Each number is 128 + 32 x the weight over the matrix's rms, rounded and kept within 0 to 255. Layers, rows and columns count from 0. Numbers have three digits each.

# layer 3 MLP down (transposed), 256x64, rms 0.435, rows 177-255, columns 32-63
094078192130149130079113115168185135163166145144128183166123092083137136080114140149148094174081
138192138176100111076128177060094153159147115157091089085119188106109124119182160124095106153169
159039122156168149115091125054113173155161135155137147167114058146115114119107142126124120175118
082162111160094125115117125096111145142136127113126137103125166123127121100087139118121099169118
087126136100120087111065098127060140227080130124092118055094142074105183194150146161089124115165
128157164122113144116145134110156135140167145142161115113134095148149105094133072110103125146099
108156170055101134126124142121069124125099027051054110144112155224176129125172119149103060121149
136199086155076155112078145132165119154133164129128080128130139113143144149047168125170149101115
135145127102132148101106138119189148116145125147129138106146116125163109140086100115132155131103
150141153081123156111143083196127171139117112064069133056065167125110135148124186151122127181126
110164113118119139145100157137173109157090115157095090105121194134182130086131098072099124119122
158134151153094127146073113143119104122116126115107118116116155119131169114093120123127108097135
155104118166107190164141132141145091043146150107063139099114086162114188113192177099137141166143
140168154185077159098162135113114077169105170096087188145167187068046098076108137107068047123097
133096157147101163122101152120115131061097162100166140143145068154129081153112109119058105115134
163132121177167108146106138097163136202106149177120164089089145166149140144111115131138149139073
168151133076121145147053114116081093097127170158088121164141124121113112167156147117091118095156
157145156123127175099081137108132108137104101092131114194144114117168102127123144086068126128102
129166190089156127076154124175093229099087128073162157157121142075203128138086099102091106189177
146120133134050089112109138137066119145192118113103131108109121127084117143095114169153096141130
135128131122101135126099142123107143155133145141131128123102124128116151129086114114118098119135
162123125127127151092137113144108098147099185169103170107207137133113125105125131071097128162135
123112142151160152136162107102119140127119113103133140146155143138113162116128145141116099154114
193167143114065132152112135131097157125116173125116121116123129133118142126112127125174114136111
133174090133104094169086081097099182112143167209096116152137111111119108168136142108136098113105
078119141095112123074202137210129027103136077104067128070155106153121103123212162087124121128121
136139117142121151107102082162168135134133075112092075108121125109145144099134116126124160105097
146175117130113156121192072221160150119050119084136061140131112083158075173131132096137146200125
143066113129107099203097107102109151168219144067042112086083169132155111155082154212074066163131
108129125098075150123138130136153131139155142144089141152193094160133150069066159105147121170123
196061158137129098225114159090080109136081136147141085176180082154202155114136137129109097123193
187073123147174152099098182159186090171134090174123027152079070178224094109133109168098182146117
112078149137133130125183155141161095103082106073119158145163124111111142139058138120073102107114
115128172146144119128105109126083136128187087099161050131090155126116140179064111160126136086153
128138067138141095108181150083113155145173110048117114091205116122140076128118130127136130112112
105112140115123091221113179139091160181130144164085133139151170124149133126140108155121149104191
122144162070114154118210113109135120142172110082179092152106131155178096151177156153067094169106
141138077193165088117084097122075111196178156105094155155127129128121092150113104132192165074099
136156145139163119153145130089111146133108132148119143156140130155088145139115139101123128153149
158133147127085138133142143104189145132138172070137113126124183098156163129122091138178140137175
131088196111129105131143113164160158147104083105121151089145153134118098171159108173094133200145
067136145148130145133064142124114110115159157136093134106147183100156135126111176107114096126130
109135148093131151108148083181186153162151125079162153137107161121105111040157175093113105128061
136130152105113157115150135113110135127144096151147157104149122126101128149126121101095123177073
089179102074121129116197094122112142157176122124157095116144120081162117061140085126101093123112
085149125104113114131167105135130090091109145145148100223198050141190090168136117125135085077099
084144131131115110118153168093117138153145172137142144118129197066163120074090129041088144114183
067063152158126132089149077217080164117131134106100196173149130133126113158079126141151165204187
154166124142129118132135150097086154133123099118152114165119150167139127097129126152100154081211
188149108078105142122122094135153104143127142078141122145082191094176114106124107098104185081118
173146113135148083104155115146121112113166086100081099107124158131166155073093173091206191195149
100156090128128115118192097091151088089090128174105207076142097138132120150186146087123114173106
188119145157141169076067097118126098170141135102105167129112127093132155160129151126119112072106
158179111122048140122100080090079168162155151107111094111127137138117130151117147090114122097122
098083094082088137146103155127072106132070185119162143141161182105112136073147137060072136159124
156159128089142126084167170144157086091104145104118091098082144071139131084130177098064099089154
128127143142152161124108100156133140128139164163162107120104114146080155131142143113106124144139
134110138126208119150167146133149082090097104106101116107160149169161105078212110141084115060193
167122168079078134082171127106087107144129133159138137156155117101110184173054121108173187132117
144141099119116064078117071173116107168139120103089137137113150103116097144163132142098163155068
191113153160154153139099195154226166134181195205099189143089142054120201109124147117084162170127
161108136154112140125153166096100200092143125103158143139114168148134148145057147067114132199053
034179143125126110084098082170133113130111155101110121092109159132167197098105118090193127158103
134130081101174173140151072175098178109188121052125146192136104070071074161068087111194087203103
086118084156183104113080178155122124072105178095127130168142184091162096125133111100060179187111
087184147137115124154123116160113159128142139143171153155099132144172135138099118120141091195129
148141142083108100087148099171114095137132137127116137134189099086108110125063145138167111160140
072105131145148115131117163128131136141176131054095146102098148154096116115112100146089075109178
104154111134082166077109129129092101075137175107127060157200099155186122103169157107121127138150
107090124101113164122128163143084154132132140069105185170123170131127201103075127120038126193045
103051163157110159149087112073086227115080190109160056189166168158118150122094135137114133120155
081078124161133125098130065077080135101130110121070136131202133077098131159095144123094123112152
119152147164050154167110127105059144119113145076124070141153124152153106110160140102131125129157
092094173155149117186119111136168071168105098133105180066116164148073133112108132153116079079145
158080028129087145147103118152142083121099107122080143109110081108067145160105099146123149114097
187113133200128140131108156073106103184108136132128145075133117109092122152177102109105094165180
113146123126121121135112116103087116187124122058156099152112125141155183147098128098119130142132
078153104090134133135150192216118134098125127117164159132143109102137100119143164099127120095133
115131152107117124100120104104106121093122144122150161188219102182138131068118104149139057053131
# layer 3 MLP up, 256x64, rms 0.333, rows 178-255, columns 32-63
199127142060061088060109150148146111132118078128073110071101129195141151161147184087166174083138
119121140099128131121119159148128112130136180147138095116157056137167157114203116110173081128113
103132134142110133129119176134108125102132126136126105143099118123167117117139111133132087132143
117179125107166059128095117051113155163116109108170152086165143176140164129146096164109093137128
130097119131186131141112138145180162143159154121137084076155168119134108136177136157167107134083
186124170125150153111115177107177124040205094105196110120151163181123174048135109131168111185078
135169134155132098053094127141156147137155170122130147131134127169136084148112130152137098184143
126114147104117118149125137147070181124155182143129160137114132152146142151147145140137110117085
070096098171088177140124092154184143131085086152119086129122126091139112138156083148154075060138
128138134108152135100134093103135109127147114115107150123100106157158185108156135188094106127122
164155133101146130158151132118099130126185128133110164148128135142116132122136129126120135164163
122136138070153059141131154098130145097171154142168116143099061131136157123135138162129127185116
158137114144142141128122074146165104090179168130156090104128150202064126107160108158142155175041
030130116126119162113161137098183132167152120139160122147123168061059059113094117133158136127151
147087178079152068105148110129137123146157136098103159122076106130166125123152115137104148163146
123125126163080108127112140126163117117138109121121082161073143104106139116102100158185179198106
168087118140146122078113101133156129099107137133091155081175127195124161148100180132154119103141
138174173103163124026083138175104069122123160127084135178116055160066149104125124058125123157201
163098135111100171159123124123184115105114152135134066107152120118144146162137101081132115120101
147152141123130122134120134107120132137120127119115128152144129146136134156114124127152169156121
130134156147106087159110119093156143099122112104109100160058196111087120139096117126114183156101
103124117165147144117155103127129143136138121121152116120128143149116144132137106124126112161130
161141120151111128121104136132135119101121112128144112170078133129158112153135082126154103108146
139070160126140147122163082096120119082159093115154069107160115076091110113120160123078116073099
043064107117160126130108108129184112165112120116103106093180104125131113173091143116147148084079
132142138103147142154128155141073133147140133137095132161119159089125111117129087122164087137132
102154102066079072096090063080167108133120112073137117107137135181073170161076173076104147085151
117115151114158113146134130136100148121105133069122116155104198213113120171168165114119090100188
193152137189127109160129129117085139147116111167184073098123140114105122097159122137134128139076
133103108141182161091094123148147104162168097123148140094123122095071152113105105132163171107111
142092066142217155085085142202154082149096113168116087201137123155158108132172118099196095143128
148126183136128173090161142129130067133106093102132124165136136124150128146137090045109115158098
130101115109160134237129168103086101143127060149126113115160109089164075074099135144142145122108
145196139062099114117119133163106124065096103182042109143073085109120091124117139065080125152169
125145081145122041089089108111134161104122174097148143127108138121100148170116107138116171152134
137115095115116121087097034135155198130090134124113145086106105151112095143058107136111154088107
071138210149060123166106112114108129109167108131153139097076126147142134145134125152085096081147
089119123129150168137129118133133139131126098135125145124168143136098125130102134153107089132123
136097124118128120078113129131070126078120102171103142156072130158142128143143154153141117122097
057062140180086121096132167172127201106087082120110129105090139160153156141134090150109128119088
129164118142161146161136126168131169160110126082096160171153103133136166154150122145131135123127
141162166122157078142043149064128013125157114155146114141185128118104160111091095137166172127172
121143095151139134129091113119167099121102147117111160169166119137118155163123124137120116110152
205146079119137151065101159144169132147118095155095122160102187168114134128143136091165062114206
061131158097129077116109141096103121158115142078119155090152105085087127172102126148139161093095
153103148131127180150132107148092157141105168136120129145130117154114139126148177174173141108041
096107152092119145222133183120029121119177089094157182119098178148138099117141144165120131145145
107124107080108141085155127175155144139141166116120090115183073104140122109108105097114085106114
112147115135109103098148139124129120126146144137121102173148180143114120169149081122114139132134
145151127127091041087207086148102156078113151104122099113056111198129138136167208124091155164144
126110135097092203126139192139156106078116075137140104144126105061192093112152101185110155151149
085140161088125087117104121134135130102074147127115111103075177159128152151145130153128168125108
132108132112186099145114098163083112112119109151144169132094130106111123115161106173117160132108
084147100120164114062097128089213097134127126127106120105086077107150165158105113140150146118137
087162128108163030138092144156143143143148099149145140106149079115163133129084126120144173141133
096151117145098119167114142105139133147133073092119137174143068097124128102168123175162085169170
159134114073105153063125104123139094127131115109119107120097130116080153116130097103115137187121
121133154112166144162095141124134176119085138173078128069124121124120152086081114117119090118110
133135122078106115103133173104135088074121071145133126162107141120120086149139142126145105222173
199110103111084143149108115150118178095135152100109140112131134139152051137162037143153158068086
106144103087160152121130131135094136082186092137083107118068134162125125130138140091064103126139
136153129029207078105045114154133199125123130114122152096081161178116092129119158092190110151091
134135100081159193195142163151102109134149138157152129141167121079076092062134094096209183159156
025175138157110187096163120088170095128117110067113159123115112121132035126083093173034114124212
187132138066123105176169127198154142134092144152115111169130111120152086136131125095163120111194
137157108158151093092158170113158118136197132126159080113077130129164166137162121109065102124101
155144133128118184097192125196126165132096146144138101104119132131137105132158094115111087125090
116098112177169081156140137112109152123123105109114099112124156081128109153155103168139192129086
146167132134103170085120164125123052099157108157102079117167121168100132105166139102098116057156
144110157172178090138144148041175140171093130096123105120184145149075088169095102169091065138144
132142112117124146079128140200127170102091122114096119084135178148151083116125129132102062130098
140113089109145101083129112127183203174112139115103129104145149116083109147132086074116152135109
104157141071112096151155144091077145082102126187148159162109169176075111130152169140089165168127
153060106159205180094165112144097145143162095134172092056108147178120081105145128065147141073063
147108093075147090113110135167151127146091128139087114121117170164147115150155139091147149108094
086147126107115133173123091118129141153109163106142123123148099112122109130123119161080114100105
074120149134136149115130130121110110132112113054177127185142107131138170109105091138136108144110
121198144151143096097163137112185156120091085107150104132111141131148158194146140169153085157152